Weights of a small transformer language model.
Training: a variant of SOAP for these matrices, 244M tokens.
Each number is 128 + 32 x the weight over its row's rms, rounded and kept within 0 to 255. Layers, rows and columns count from 0. Numbers have three digits each. The size before them is the row's rms in percent of the matrix's.

# layer 3 attention output, 224x256, rms 0.0478, rows 113-221, columns 0-127
112:124108109174122132115125165129128120096095162190118105121122141165094123094097080097104130067103084174092104169132144092181140088074138144156163083106117152096109090125033189080180119094108141121157160123138147095130175170116143162119077081122141165060172179142132101132140156096185104134077177190179179182095125153100143137107161136154117093115113136134148119079194133120128091126152
105:171136102101122137132147136111153065103123113152154138103158160147133106077106093150117112096092132110173098148163133179144193128134194130142089176134094093148126080146132163080148137116164120063127072124174066170132151143144181123144255113175138077081118161111159182137205062113110081126149114125128149093194044143161075097165124150161192128110135162184090171164121103179112091202172
098:164125079138203168126103093120109180183207059095160078139078135158142129184131129095102103125122103111111147188057153093170114156110132134097112106120119139138146144120139079141072120101137141059117115147110168104129122098105132116101149113107062121104157135160192142076154144078161123196113137181089147097122143029152137172115107126055157130122127059130150165103122062188117156126138
098:105159121158108142123163077170113117218150165163156091137163109119138066072140126144132153100128154125131141157176203129076158136127120121137123174180130144103160118079155166106146113118114118118100115122112094145145184126127133149152054209095180088138124135125105133121076134096120183150151153075196161115178137149097232082110104151152108128096124180111122089111099110149149144105124
094:162084134120124194067203129110130117118119126125123177098137146098156111133090128141153170095133117153087102114149123054110110171092138113172157128127097093145154159150126147103156096114123142119093095165089111184169152073138141165087083161092133138085128085107194082140142094109147218156215118090129113085170067145116132074124143181133146157073120127117155081152093143205156171136107
103:063126157084124152108095112179098096138117096118099117110134096091118085104133067090132130124088134116143071141165114139106052106129094129168121154137136126108254141149157121151129151146100151188130119176084074107112120092085122067123148109104123192153154106096146081117075164088097071070079077175169180095187068141099138139122137164153148124192112121131146085124187116110130126077116
086:136115137107144128093174142141168100144171102163162195116097157137097100124121090143094150153154144114161111108110083085112120137150083093163154135110130190127156143148116112088107121131120174100113151163150107140080162086141153140169075115189173134153137158067183100088182015083060054106088182160166176117137159117151213139118147157118164122146171177127132129117148095078160087132160
103:137128152104099214117145132195120124096123117163107105167163078107120103119138111175089091171128146195137103156179143102154154065137146120105144081163178146067179062158077105118133150143138149104122065155127132067094048103137150097138103109111160070171058173153127136115105086126150138150137088126159080116113162115123146106164152192133116132083146147138126093089124121105186118147135
098:095051123088141167078127121185092120165160101145205156118141149097088189129107159114150130126074100135176139112124113107172109112136136098192058135122152095068140153156120109076082147219071152138105159118131137081105138161123088109123116108149147145136159141159133152163094107150088091128184086073086105132162106159143123071118089211157144160176125108155121082138169141130139162176108
105:085121147092112131151137081117083081134183165128139102170148113163140144089168117158062085161165125125168162123149161103145168163158145114115116085148102106103097085156124166121123101076156127181108078112156180093127179117099120131197211131189062128112153128138119106140146080124126129068194128169086095146075138187128152131191135076120111129139089240131114141153121087145094156112193
091:123173161127116103085115114080081172141053176147110164165116124097116166191141114175149111084164148145131183151181137097122168122132086154120124175132155085165109092127074080145126126098125189083127169062168086168149061087112092092126121070119078149080167138135143152163155083113143151163134143155082114134115131133111088176109094086062109101136172064181134075102124121085136184081114
097:086149166123146136175132141094163093143132143145123097117064126118132137120147133111181136129089141110105080147149140130099103120126111138088093090160140115165175126107096126089114129099147112113108097073189113103111181132055118155157125173091115168126050094124078111128103113084144136174161196182170116128093100150165112094083162107152070138110097183058164124130148157170106150162070
095:186165120118117090140111101183117063116146086144118185147088067090104104053070186169125115085092174122131144074104171159164117102090090148126124156118072081107108148115162123147164123084139104097094140076091104121152109093078217201136131181132179187082121175107144131119135106087028124137156077156138093118121174119165163110186161129090090130182093131122136108091131143117118176122113
101:133134176149157182135088129076133081139121156165106170113146122081138105061146181087156112107078120089113117114102169146100198111142138104128129185135129137119131161143190091119148143202157114184101166136096085191061048106099136083175096089125158156159105128167093139070134144139152147142074156088182169080122091141134119162175128142073137150127156168138128093122072164103081061193119
093:110118121144169189148132162110119164158150112122139149096043151144108130087088094097128132135111158100151118158122077095147126158184111142106158097104170137179125134165165120146119113123193137093123173101206059118207147165133152140116151199157161180103110107140179132146077116150144131113153119153142171184160128171129129216130178129134104108085144085116166151117164104116120107115127
093:132187134154185098085157106111107114095138129116107145083156147121146106132124159118097108138160133114057125139126163141092139121108098082141098101117026111163160199137098153131170163100135121100166113074091141103092126173105184197157175193178063115162108117180112117161124143140110151111183134117108051098175150097135142103068179121148137117142096091152104073124137111120145127174084
101:106157162154118107198121113130124112141124137121087203160129120121102150150165155148180089174092122123166055095129090218077164157151116113133146102119167153155157108133141102143161218094129169208079096124100138139114127130178101083088120182178128114117099112164140130128144178170187097132159130128108174161081096118092117156131108145128094094144108107105130179126132135159067057081155
094:151141148135110089112165149142116089058118191153120175125121123133081132121120115155126105095134105178131142149098063135131152111115122069143107163101141112129119122159133208141137117165121127195094129152104061171128079179143118103093086173142119178148133134099087128101205047095061136134134136162087160097117119132142142163132163159135077110162167086175152127086100163110101218115168
102:133136142174138108082114065127138095126134180129149173114079140087146098188185195124108155092167131118122158137084163116083136175127199099068113126191084173138191177163123107110122166075150155106147139135090184121094101145113141139136171142147126190047104195100120100163135114120084187110138130116099162090138139144162177140114151084079127098148189142142113166146162123101111104166108
094:143128105170144086166162187143119102142099139136107139136137113105152166160112111145089160091136185103121182087143068093107104138169115092133179140128117135154180092089100094134118137145125164085154039121156132138134077146123100146170083147126113149155124166135053116103157155012162150109141022105096077074149105122082099162099134132136061137119139142148155105179096121118119092153122
098:125142124134100093170102137096107133164188116145149139110188112128081129154092155139112121122151156109167172158124104128078163184138085060163181092129131075209093133136092096098100114083130109179107148133176138138102111173148118180143173129143124089149130071125114118132110103105112136107129131139128102125122221183150123172156099158148107119133095134120119127089126098078181130194140
096:101135169148152143216141102125118098102103127188177155088122085084123116120110116070081148112105095103129132125116116191048108108137095114145154123161199133179065126141106084077137089122125121170193105158151133111092136097172178113126152143134090143164124101160189134152088190098128132187160130164080210110066080177112150069132128165111136150139108127188163139080156126115141125156157
101:114147117085142091126107065137104142121115110147197113108125151172061082153107145134148153141100107108066087170167110100123098126072142178082137143138157101132204063133140127147104101119069175102149139157106125151143182189165165190183191104150168159046114096139121132111186073123132097066086124137138108181126128125137138119116125116120133096117151135135163151158105122146128137143126
093:106120086115131156103146113138112127133142167154123152117097091133146060174127109137109097087094121122104131210111175067083142169082116170169149203147129101118165164119141111145136106120102115104152094159140148059200131067100160151120133086161083112112199096135090149138157093157122138096086092081188174096134136089181064141162087087165110146144177098149086147100139129124085167183082
098:131146099094124177104170108123098161169192153081131132119112079194122179117134142136112100165115079117139067153124144137135179125126118146123139119168087097097121144140134153117111176108086107175124172108124121117180110153093106124159138125101110094210152134068033062111159184051131142150133159129069138152124099140175173122121089136128109090118145155127106083145127133097144148138134
098:092127120120166068107134159101096152112131094172077142099132104149085161144105132134094128164114135175126132171093159154155096137143106159126134116096123149134073163147170169133094114172124157187113163142175079101122157127085166126084092082054131143170130153127194197175138181165114059155081093098080070085190092173167156216142109094134091129135127180161131046138095127065123194077131
088:142146197084122135112116162162137121158131125167142136135083159147124078099145143133108102107140129128072152153171097056149129108129159115089142169124153143150177127158125096120109097100088143137106094109170085131099149114047138112158154062145118119228174189040099102167085075073135140143109146074072129028124123131109154205154109143157117104160169127108149074136169160109174120128049
104:107153117092139096148110053155122105120120137157103159173133059167134138133178116140118137119118146103145149112111176099112143109127120149125185084201106145158157162167105154102119160159099139107136119106158176077114183164105139080185117148118068170087115148142186143102123184121140116113180159148153117102173046160091143101102125187168087159164115160128151124119066084046139186111203
087:147127100074129105090154082092082150185114169036096124172137149108142115155162110179186168133155121095073173174139150146113145139122121187118175149156147142138079160101135107112088143122140079164136165089072118153099162101074087149096142064134129133081104155110160114080098150140121116106100103123152160105149186169153128104121146155087132057119164094116214149155110175078099101118105
101:184154161163138107168156095103095121149140109127122069143129088123118121091125165067122132139136119165185116123104127100094157131107097113110098112138096170112071083096152108045167160128125149167088116150062136083144114255164112118190086133139144107128171129084146131213069140126162135136111099108074094151098106128134072174175089167182152070139183123154179100082195138156104163116103
101:149119103131093183155151148108171112175139182084133138130112108126177124206128128090147126125096122112117160110134127177131161145122118145111158155096074132121105154106146114091142106099148085120158150116196070084155126124169219066154142140081181165136145102179112069135106161169182107111141083206114178080162086153149174181141078137094069072113089169123237169153156116129091140144108
099:105148121159166127080141161072122115135136091123115174124127169094167138121081146101102164079175119152087086098082153096156121112160136126111155085136081108186083143155103104133121173115117035085159072115113133112178129161090138130095116197115115107122178197123161071113156134190112118101114139090173085161098129135075110142111144097171102070169144141070139136169122035087144118127128
106:051116081093134217125132147091138171107160162133143196132116134096130140093133094062154149174136120116116072111151138115098094108131095116192162057142127132137132149154158112083048097136114127097078149128163078090096139152184127164082084062158111128156093173124103173126138139083114036088096134141122129147150169169143111144098182120109143126140081154094180107099114214172145113076160
097:109133127163127126100149076087134176118069130128158164174124124127110175123176075105160104148105171106119078146122129132097081123109151122178139116134188162127159148120141080172156170183112066133143169142133130089208121176205193215166124192052088111148088155175157148138104093142158049143147072107082134125139129147079114137118113146116137207144159191204101113088094128126122104141084
108:105134146165188117136121111098161104101174103165140174109122160171151083091104131151100105094083090108232151121091123114192126176122076134176172103163073160112087101168099117110120109093170182088119094157103119109144144129164113104108103150142126126078059173131132124108086150114113166139165160107143135107119174138164130094109109061134089178155139161124171123155153181196082122169183
092:149158169142172137105115144066112111133117116112155122117143050099086158174079136117147163109094131148122095231108112168128149168142106121108122130165190106159118121127059146122135152051125099180092131072041140136119140143102128145133092165136137195191165119154125127130128127166161164166110162160108119153117129147174136125069102124102116126187117096108163101184157057067118137157162
094:128127132110153131147135113114128160123163096102146143141095126133085170085106154097106129090118132185159116150164175114118166114128104099133081086177107119130115089084071086143135122120114108179082156142167164050143149125168138100159098138228170160104173172150157122141171151078133183039152126166146090101195132124089132091126089100123075142091126141121144101120184106164118159117190
099:130098136124119116090141150152141118166082133140149134109130150095139074129080111149136118116133129120128067116101128082178123117125102105134138131155139166142115121148108106167174129163118127121163158180125013082070121145141073154167082120101094139092208135157175091076139177108096175178102084129170165131146115225129156100181074131178086094146167180090192059151081102096100078194088
094:169101102126124166098162163155165112108161067097095090113078127161156108104170159106140096136179167157081107166057139119086143147144179114092136077126126130134115091147079110127128101080149167118172126155131064085062113181060119152082163178095134137091121101086188058128100123145131134108119170128042146121128054105098149144073132141105081157128205158155184138072125142117171124062139
112:125087128128085206158084113129132200156166053112149092122094092174135124158057154089152094130121144158114171196102164131151084095140118090166092120135102054107148168141095136107162147139068141169140100087074162110088118126093151091138105102163161047185159132125136132082095109119114127175170126104159151128115199132138129131135121133125159108152189169127128126140128127156125146167179
104:143151102154180078086141145117078157097141111111157154160105076174062173090077110147155096158133138119159081178114135145171176121116133151077153164109083095164170102138121139185130107130110154082147170113098156124113166080143098159113137093111114147132101134160100136208064097099134190115112166145195187161108108112094156126098182096145172083127144189130148102129147177091181154123148
093:150201169128125120166143091098141119165132175114181130152093162099135168134077108120127173107189169164112145102178156140111144130162108098105122088145158038142093113111119135084155177106141109080126133144117113090069126162134125078193077092153133125107106132115135103102116140107120110115055133146120170145128085138182158150118139121077063125113184097119107161230228172134176116176061
092:155149193125112100086116161151114126121122160068152075144205109119095163154090133088124068147107146154164115128142090208122172151174115182119112107133183111133098083111125167176147107155158147117102127079095131126209136088121106113102090064134137145132108079045106120122089180090142132094171115214122141122097184124168130131202136185065105165163078122106185093170132098106123116133167
105:169109128081080123067129137126070159155121109113109064181159117084121155082127125132076130158147131152079167092126172122124077123110112102150072126154137107132159195035117124117134133173081117138132093186147051141168078117164169123144134087108067104131153166161155135126112108113123089185074179101134152180148150175108154075134194184138139150120137166078160144153136118074098089055099
102:111077158115162143132089156102150148171143085175086099116095149133156106123110118097110107104097153129125134055175139125137124134161100103117161110055181116150103136130088109149108182079157139111141209159114103160174126104070104116135167158097131103084102042164135116162068141144077174109137143101113068129140106168153148099068163146127131098107125215200093103116137162181138157094150
101:124092144110174153158114098207114124125151118116129157118081115166071078121111085117085078124150086125131103149148146128119174111128106191075118142158122110107131170113121122094133083096132173159127157109135069117094170134164177120173117147147151145097099121126100141142224092141144142124201138085147130131125069132188137143108172110125137072080189151112092185047122117095134054100089
105:170120110070138162204157090102123138185145115110180183166142128166147146149098115142158158078129089169116145189132108107144177113128100165137148165142168139131131084146113134106065180051077171164147109093176181147089088129146134067130139128104174086145152109182149090127098126145093119140132149191135091117168171094159141093108137144091127140140128161125134076144096164085135132080111
094:121157118111136145175114119084151129163084113123132177163122121120093140118092110138171134168168177111183119135135108080165101105136144157122137070168153104137127108159149160124169109115122112137131072076095093090149126215102079143064157150135029093076167105130134095123147153048131122132130168084096118061114163140132084102133134133116131173161127134093142131062141195075108089160074
106:107174133114170105158148158143045144107135143140072075138160087173157084073111100053087119128076118134136079155140134111085131124186130177153165092118116174134098115089173121069103125114142139117163105093098146107152138132079173103177066157138134092101093144137144128170097144107085116151117119155159162157105126151163141131076169077060095106120131177122081155178162149078096119076107
110:100150119173206140146080160153100078142156119090144113100080183123142087082193093113109116138088134113114116112122117157073144165154144182070163158123110121171138145112132154102066149122147141137081082145113082146158141153114118168113109139137048131171151159078160105149156090153098191109075074167036177124162095151217131136125178151081134170132055070081083147111113159187138104048120
107:144135136138132157086122132138089111130172135097150081133156057098123107103118078112146093127122131150140093076109137197091191093173129117168119191194126123131086154113135117139196128083115132076104122128207131100085138179083112128081086177158142100117144108214088152159162151110084156110159137130121131154200073126087083152145143113097151109166150157163086114035125099107068138188117
098:119141076128103126104183115148133115148158115145123166132143130096108121063144075101153091157132173128150144118111131155151063087086095145131136134121155174177124142068163098156139134079151168084177137131122142100191214134084115085180115157103178156112101196125137098073124132088088115183155082168136118071114106173142075120131197193078177103129181163118076176161164129135095162212156
102:090159109086161115185144097111101124126158118166125144158083162102192091219103081150120138124144117155163130150111113112138111100177124106095105074125133145128159167165131101158086203149087121148158191108183046076112125114119127098127110141074126121132137138099140209098202155067121132113142163178113136147139125073101092069108099130150121127182098079141127046082140104128102162166096
108:118123125131144149132162163110094141131089075102083120098183131109115161127154114138158132171125164112151115118191119178193139125120123141154158055149081121081103058135122155121076132094091161094057131139115143124068137100145094078121104172134106172158182119063155148109142135157120119184151103139105081136142052134161132114142136130074163093174154115107127159140098131179130103186137
101:177163168100115118094203172170125170141169090147105114096115162141124131112163163094150119097155121166140147106133083159139087109118113130108122050126206139104094113114122132139104112037073118091063115112140128196132157110116119153144108145102089099143118126134134073107149207098098179129095084129134096150083172155156170118136163107071105102166129120170093154129086106180089145101165
098:170159097168196176145193163118154125097126093126134159204169085160152150166109081095083131145090202113135086118109130203204143097125139106130168113169112113134124141078150176108132144142145128098160082136140204094105209046148121124135115090105151099139175110137153150074115139161115146102092103125109085099142105148104071154100106128104150159131168144180129164166125089150108085141157
106:134155141137139136124162138146113130048121146198118166123111153128094103093089114115148145141174136140103144055098147063119066116154065162117116181106144100115170161120140167132103179130112133124195107165122096114131176125089064080170121131209124120135170140105129135094132139133078185088153124184122164169072118159100165154188165057096125192134185112111122144100097116125157116134129
092:168099143137174075142149152114091143113156178148115103059095163120120129172127106130124061089167128120147121108159125104084164158154042148110159140109136086166104097119095119126104061069153109115123120153148095110111113099135129119092076138146078142162188153138080117086068115160128152163019129118107107153137081134126133120083159116175154153072097166097164119080114161189076150141137
116:141149117077133134164126165141171136146140109101098180132125126108142145114181143200149152128129177083073150160119205120156137116175147145132126070142127134161112088181150091197118147094094130166080079182129139133129186120098112163121114180173137126152147018111136105076149084153122134145087141141073102232090110061157081130107057167149125168109137119166141146153113118111130142123058
097:188123109110158123174104122120160073128154135164123103137112145093106178080115104118154084127070168183135099115065115143122135126155102120127130174163106138078105112146145125068123136137134138091069193049093103141117074094155171156178101123107108217131153126102088107167138195156140114094124088125089174162165136125200125136198152106105113135128090150128141174084138082151151206133119
098:092103157144117138098169226094121177117092174173068117131159168141136111141145135083169111101141095143112104191131186132182092146144136158143141092064152078103117146143114165118157098150139132169110160138162152147130106180179123084133150167165181139097101098128074169096138146139152104143046136162136136145147137061155152102110201143154134092138169106105117168115067118178105171161132
100:160126090113184120130071162110180140130119102074132154136152059182123134128110133113133143107164132133113133156136241082136149131111144099107081113162122155104155108106097126090118116133159175122159119163113164126081046041196085153132196158113098188207137114122156136112129122087157149118175152118184114103094117076107126103141097149184085116082152180071154101141083208163115117090158
098:210135105112091144121139136192110151142164100123149110151156080139056166150183102093091120184136140128134096123093110139145142114131164111188150172141097132120121161086171075124114108110088152111196137119185121067180098095204123134161148113129148134113081170119132136149077167134151140071128118134105068091138102132166127153107137157156137170102115055101162068152109105077137084148163
095:154124151166150124113119142080163129180098119118126156130141097127103060128164093142148158154092134095134078166129083137155160152121149153143147186096091103161186112155111143081176108092164085129116167142157170166217133110168149113146043134165137076155115170113111128132122087147151189078174097051151061179086134154056112065142113134120130074114196104102120123156148143142191092100199
095:125112108087138150091133157119149100103153157119124153175178181133157175129119163169166092186136151117083174121076108141187138083087118222147143111159152099152074121170081117110134163104105105113086145215127123142093134158132177152115160135124126149084117115153132176103151183134171114055121096139135090087186167084059143137102181139127170117067138125229104117124141133145085110125171
103:077165140147147087147129131107145100105142168110125136126133228120147124133138151153102122119134108126108109138093129148121121146161180118095124097055135144077133099170153160132070141134180076167227155057143090110120175131127135185120098145091186131123162095139174157101114165072096123067167153135116084083094150113109095130056073184124121190086159155139079223148146122178133118076092
098:136149136123148138103124059109121123138128121180147160097119071133150140131163143168134161128110087114116085140156130150122195157164129124166161135186092187139162119079150134151118132079114136030133115155171141196116106158107201141111121055145135188141153099164126050136095115092148173109116114098136106118068130090101118163172129107142153137157106164118134151148182125107138221120164
102:181122157085127197118095131147088064182169157105112137126123156138139157156125080184123073135105134107140128124138091181152131151168137130129095139128099164112101118115126182123157115187097184136150160185169104100131093168115156180041101124120091171098121111154148181113159179100192140112143089176181131175086144076155115137139061128130113172106145097148117161163210106153111113144075
108:155077122087164167142137101139227106095115114131186100100108132127132106156105096153139127143109116134128114090097098146137105159121126151112131185161073174104145167148150144134138108115133199059091158160161135162130146058136157119113119101145084103157078105109112084142086118165085137121149098142163098134039084129079101180039141159135093077166123125082163134173118163117069116129069
111:075108152163195122118091136147089170097144169117128126103145095102120198100151077147137126133103164052144128082211112109131088142173081123111095100136120101117137135111158109155068119197098118120147095155104142157125148133075134075096117069120175168094103106128173153133142142127161195106146150108119119123108148137144095187154171202198139089131087131149157161113106131164154118168082
122:117136141127110114170157086136114195112148154126106138164141156098078118102133126130107151141151087130194130087158160125106111107119103137107165122140135141146128152126126136091129095169136153125082068062143142158078120140108070103000116131118130098118084149119055093053112120173132094107153189180173108156183063157159182148093152111104155197132208088226190085118056105128159144175113
096:117090129103103140099190099164132102117193057150167095143087105146150089133137195131113120170084146122146118169071131107122100162154101148160080107148142084108144167111096116136050143135124179068109117135140189195076111132132156136106133187093095172100131161128104107106106207100145046102125076125087130114168117090096138063151108099106040087132124089173117125172050125124117138141063
110:129114129107134168165119140163107156092117174121141128130199186108092116079142147158106124134101104139116112115204105131142131137130093087095136120109135132166076131100160159110117149131074162099188190096103120195077127153094155160096111182162182162158139161092149143147114155136168238088133087141122104097039142110106111085156050065150215099149138165128196161133187051126065085098101
105:117142131134143105114107081110174122122158136145177189108096151112134131121086102083095093152105102085116148109146125043162123170125146149169081150122144165098111128128113200059145173102120134151106154163179097146122152090124056143129072136157080091170144125107116162083119138156174216166068142091143102097071041103130096097128108099067175139105114063145148131069140029110139159140091
102:103087111088162111066153129143161108108119131100111107117130147138141142116135102172138140116103062085127122130185110167124125123136117157125134154111032106178127177113138077209121135154072140127136092143132135143154198113098123131089066170173154078112106146143055157195095094182164087092117170146204141123086104131124082149178112131217138124135076129122142168206107167100145120117094
095:102156114149109201143124122190120109125146209173116150115172155131091091142073100122105091186142176097115100090170126144188129033132152133126191143128141124171122138108093120145141181112129095071093099139094144111082163129176107160167140038138108149148128110192148089142129164128107117087103110074139089129091131117125121118102086099128144083137141130160060129182109183181107182125120
100:119097147113071117094142084135134158128125190146168091122131140086150153157143114070147137118123071154091128107139091051142109172117090097134101078118130167167134125122104085138104114153131144120138150061094145170148099145084167225178161075129181125119128132155166136133130144150193104108109116061179135125068094145144105103132169125054157055207129142174195127121149120140094090129078
090:160132111135138152136171128155177191124181110148141108124113125125115143138159084149131108156164130102143107157189101142194148144158148086136125092134149150146178062130158118061138130097119159121224125140186156101160107133125119110097163134151140175147223076155053143172195111122174072145118116128033150109175141134159143124180122154128172083123171076100134140179143101110162138128142
097:098144120151082130174191106167100141138139121090137097128152124103171130147199083134123130167104163080148112208109126172086131155133151096168126131076176151148168120135090110155125092145186095203223075089169071157135135124125160091174136074166122165144113112087170132084172130073126117073102206116116117114097071118135103110094118160145142111148144166125220145106081107143052103159195
100:139229117099137156099104110107166131093159138197128132101154136101076083090138141162123122189136105076169107135199133164148172083150105164118116218112137149128171167106129127167148131157182158126145130120143126112124092117203123177159158097164090111144113136149063131131139124093141152084157160149118187160133134172166139113123076106129100070195142059210188124174114180152088129155062
085:169123082191136162139124131183168177123123141129128058162080135122123075195134124144143172097156149182116125128105132122152172148122143144203165128134114142120117119150116124120140133129127145036115156226120127112086156144119126131105155122055149113126149114063111163149092170204147080124124148175124131153116118093108122094127172054112130054153122079142126112109136138126235041119105
101:107151146166089059104181118115133140079145046134114162107125152139175114109172110117156129096145130088092134136144120140095099106060101089109120137055081132152100144078137125140153093129110101099187120137140105124112139105132100175149136183099120115136204189134153185076126100150145155104129172162099132122108123184155142175101103142189185086132152096126088098127069148104132087071130
106:140128113122152163184167076118094127115093173109099135091098169136128166125159087113129142149085192130137126198154091124163102107137088142128160134092170197078114101170198112149082184114121158159096115112162124063097141113114124147137152165132118088126074144158104107110169076119107124097117112173155104083110118151110157080135138149120140127210127142076128106085093125130133127058131
106:204103093155144184120136116192059132149167163099086099114156120122106146177140151122136141112189116114112221133192149114159145155167103132158102122110112125149087119128111108119136146068086150113163047085110106093122109083133118128141154115127149147150106045094120174162142126149083064137133106121131124133069128145121118115110176090110126129101125120096109073100123151094130113144088
111:182126167132115151139083088106167083157140160101192171129099130138094116084129122133167095129141144145118138188131102094092217168055148150167128195143130164135096121197135144136197165124175157202137152098091138114100193134084171152127113076089158158145147108115140115152188053139151067148172133105081145139133107101146130156113183132161163173104087191115125137152177116143148104184115
112:078150112123155161101082146097186168151086134136123105173135126104091097172169097110169112112026118149130121145194129090093169088134127094090123084206163168115123193095136125132151184103101138194158105175105184087117173125129135124125070129115116205101151113156142140172149096080169117097126120127098112166145185124122143139123105103169130144150142162161120127089126109158065123105171
100:118120121164127141157118113068087165118129115089153178146098076102113083152139104133214109114097141112097061156140109114090113161112107137180144074129143124122134117123083166117122111122120131084157129109056170132118090129158127137172099150159127117142139036079085246103203111119105123052122178151203161052145103134204124158152076121101111135136099138078154164212137054152175149039115
096:117187113142116120237148107164118141135154159136068091137141131096124155114090116084123135120094163134126098154128150142125115134165136148178103128105134106128142081078126070147127106106161110103119186149162123128178200139138166154160133128098078199170150126161091086116182095104152093128159123088093071117073160109114167071160092066080107126147157144135123054166167109201212173125206
089:105138169061138135098068154133128129171130114158081118118129168140113196100118129171121145194109179140180160173164096122162076130156133165111107095121182198148117097117108205170106146120118172127149046153124079087144156112181132097146158111108090087088187126148142128102067111174130156094140136123145143125135090148143118113143172056158173131171168130202164160138104158098155072126145
104:069116166187102060099122120034154163155089104095160102138134178145159113116148106150174117163141205159119155139135159106177110106160145162081119113100094175168165151175134112144079152123156048088170145126138124051102099097141142125060051152177099138163111143102089118170134136189070102169168111120136099141114144118125130151189132072092047137136166167148137105170121079080118148187140
101:145138083123105086107097145120149142132169122074151180198133161148119159109186135187155140135185090106111145131182164158189150152172130142133152082144114095113080113108144163164177174044134068133143138117112064160057159092120162143143158137114150079128076161155109070163142088159098152173145104174115142133162104171117149127120128114109108080148078108122164125106136129135185086117181
089:212123105118112133116143121147076153151107145100092124160142112130138140137166111074157126134080137149160168158136105181106106176173123078116161091075085174103108103097155077182169069154157153124180118134218138149113178122146095198062156096058141114127096050131134176112184107087106185084121121127126167085104101147113182145142098122115141113113119158156165150112132082147131098144067
092:104148099082143156136098182151125128125115103142098197167066088180101123084081143156099162159072181121060164173181108154156119129083135115157139108051142161160108126113119135144142204119117157079133063121118128104133115096149159069163175175125138124079086148072080070120103089094147122143111147092142064144133151099104189174089123183163064151129126113102141137135188076136140128176112
107:130141189082114143117142090118123137103112112167156068130097141081151123138113168183126123127125152157051100099116098122113097121144129162116215094108160088101129126147088138115104184123083171132156111129127081099117130105105097226151136138144064144091118104127147137093093066160129101194113119126121185149142157131154114137144145092075111085102108102103133117137187065152101121115162
091:073159110128146093144135138147093106137133087126173132142109089099109102091131106157141133177159133098152135174140072153121144096098132106136145061119101173122142085122106088156171166189068149181181135110109113005099149061134153125122128111116106111119172104135122049164048129106160130105171093101137172141145152034117149071072129126171091117117147114086158154104165142117135126130152
109:131124156142150126158111090110150129060167126112104101147107114149146106090099091084157081145123171181162130083109161180108148153105150132126156125133115072123113129122083129085138089111062081120109122135165098132138111162133176119076110117132114138141152143122178095059135112113162119149109087019117085130101097107144111104179061108130093175168117158106165135185125154141179099168192
101:069150136156127140156133171129155085095159095091165074086147135150107145123094065122156167150154112116168120060102124126132095115165125147167111135178150157114098102107150171135149055183126114140115125121160148096111125030128135124176188139158168116143122086125173079156109137106205155168131155090051113147127120075109122121169117120130097112179153141168175120096130058155156131088100
104:120188115142095163109123188133126127166109140095119157131134137200078155154085099129136121143130143085111112124100081117177149142109152180107130156123107106157142106168195121156109195129130072145119102168100145121073102078205147069156085145118132128083092133154110139129148132120124193164142132095120152125111126172107164081042146149118106147109082150094161140176142073135087126062084
107:168102121136144130192118127115143123126091106114126040121172203144124136110110090159146116189099160128109117040129065210160120096150094177123142156147132073137087109117112147116075127095127141176165134097172151084126154143122131071081163170073068090131087128170124191106186055133174184132184096142074132159097116115192206094155068143131162108148177138090131147166150154075115024148089
093:157130163059107131103164102142136151138209121116127103174150191138148101209103177134176128131149099166117092145126145137150200149168172099074119090102111107086142116143170129106132143154118116120122181195103126128108151147119170093161139128141157164043168108132114100201067156119145121135122167151136152123091099140128147132095150081105138169105139164202082090146118091087132130122147
091:091145121152135111111152151131103199121157087134141140136126160105129090136148092054097110112177085105154105173157134122115101133176112131167093122164146192089148126091114105102180165173142099130138136165141187132134083173109134102075153163163087093096145146161090115099113115142137141157175156111103063149189177147050137157133190106174156152108076074076238089105134149123099147080097
091:084132155102133134142097125100128126154075084174136120107118144133122185141132144158106126115109103154176121135120077105177140142129155142135157123110154171099096120141116098110070121163083131169135128170107158115177201143103217166180127095031082069187132112113106175116138120155142170152094112113144120096137151136120148094096162116104007147199156153179187063178158066170216099154126
094:164170169157116082129142090125139105128157111150145108091117129088161149143084082169146113114133170172140176112117135150121124120175153099127170135178098138080085130108156113148156161080176147155144155089150091154105123101140137148141137073062107138112133170179108199148133114122135147054127146054127107175138095055163135100096191159106116207143110182101066167090150135118141105076085
105:135083102188129112143149067140073172116135127133185115069084206138131121094124107083090068146167118140145126106129092112128112159177108133050107135105136163125118085091129137146098177134165101137132108151156118177131174120114151127132128116131096102053132111137137081155158144114130100122131132174157131083141140157102126120160116171155080163151135058120108126116128191104132138118163
096:124167163094127136112149116174167148140222100139092141201124125142137183189089130179169158079118162053133156119154132148099063138106077134113097088169139070158111165088064148112133140111155113125139113094143105144120145135146145124108119147150145109176130089080109133145095220056159145137138140182113081118153172084125106154091183060109139165149136151103144118141134115165060033085097
092:147106174164100108146147142192175125097081160217126104149103082151126152134134090151104120124093117135111149076105082137082112129156112192131165128176153146123111125119121123098117134138117126103116137094132088142110182201133133148129153114147130105184163085171154092143165087149136141114207143128062150206133116201135114159153192115166116199107097110152122113166134179156134114138093
091:066127157078147121093090080160097184147172126097158127100136093080123138182151097133120137126147085127131125125217125167123123100117141142078136088152161171089126157093120100170133131167121139112139203127083053039124095140176110153136147122109164140163102150098110139101139160152127163138155124134136139086106208105180147101126202111130116148148087141059185167139142098223116126144176
098:135119106150152144143088131129175113162180127132189150117118118157132069081133150132123105169122168131137102091142119134128132107113113133175144184140128102122109178118161116064132143152060099131113137133141195133128141078187098164139129095127060049129145067181120168132118079084105164151079033182132095180163127136170106153085129146141161084056111189091095082112126157142109100142066
093:131128172149201129147118162107107163080153111119097104170148175126158127112115155132135097124146080186107092171168090188173123118142111101115129119127115074183090122146138085106132120144080150086128135085138139166088145102125100164147170051106046193095142136130145091042114171142113164127114154136153112126093184105069179090088144152128014135102183168134096124076126107120120089095056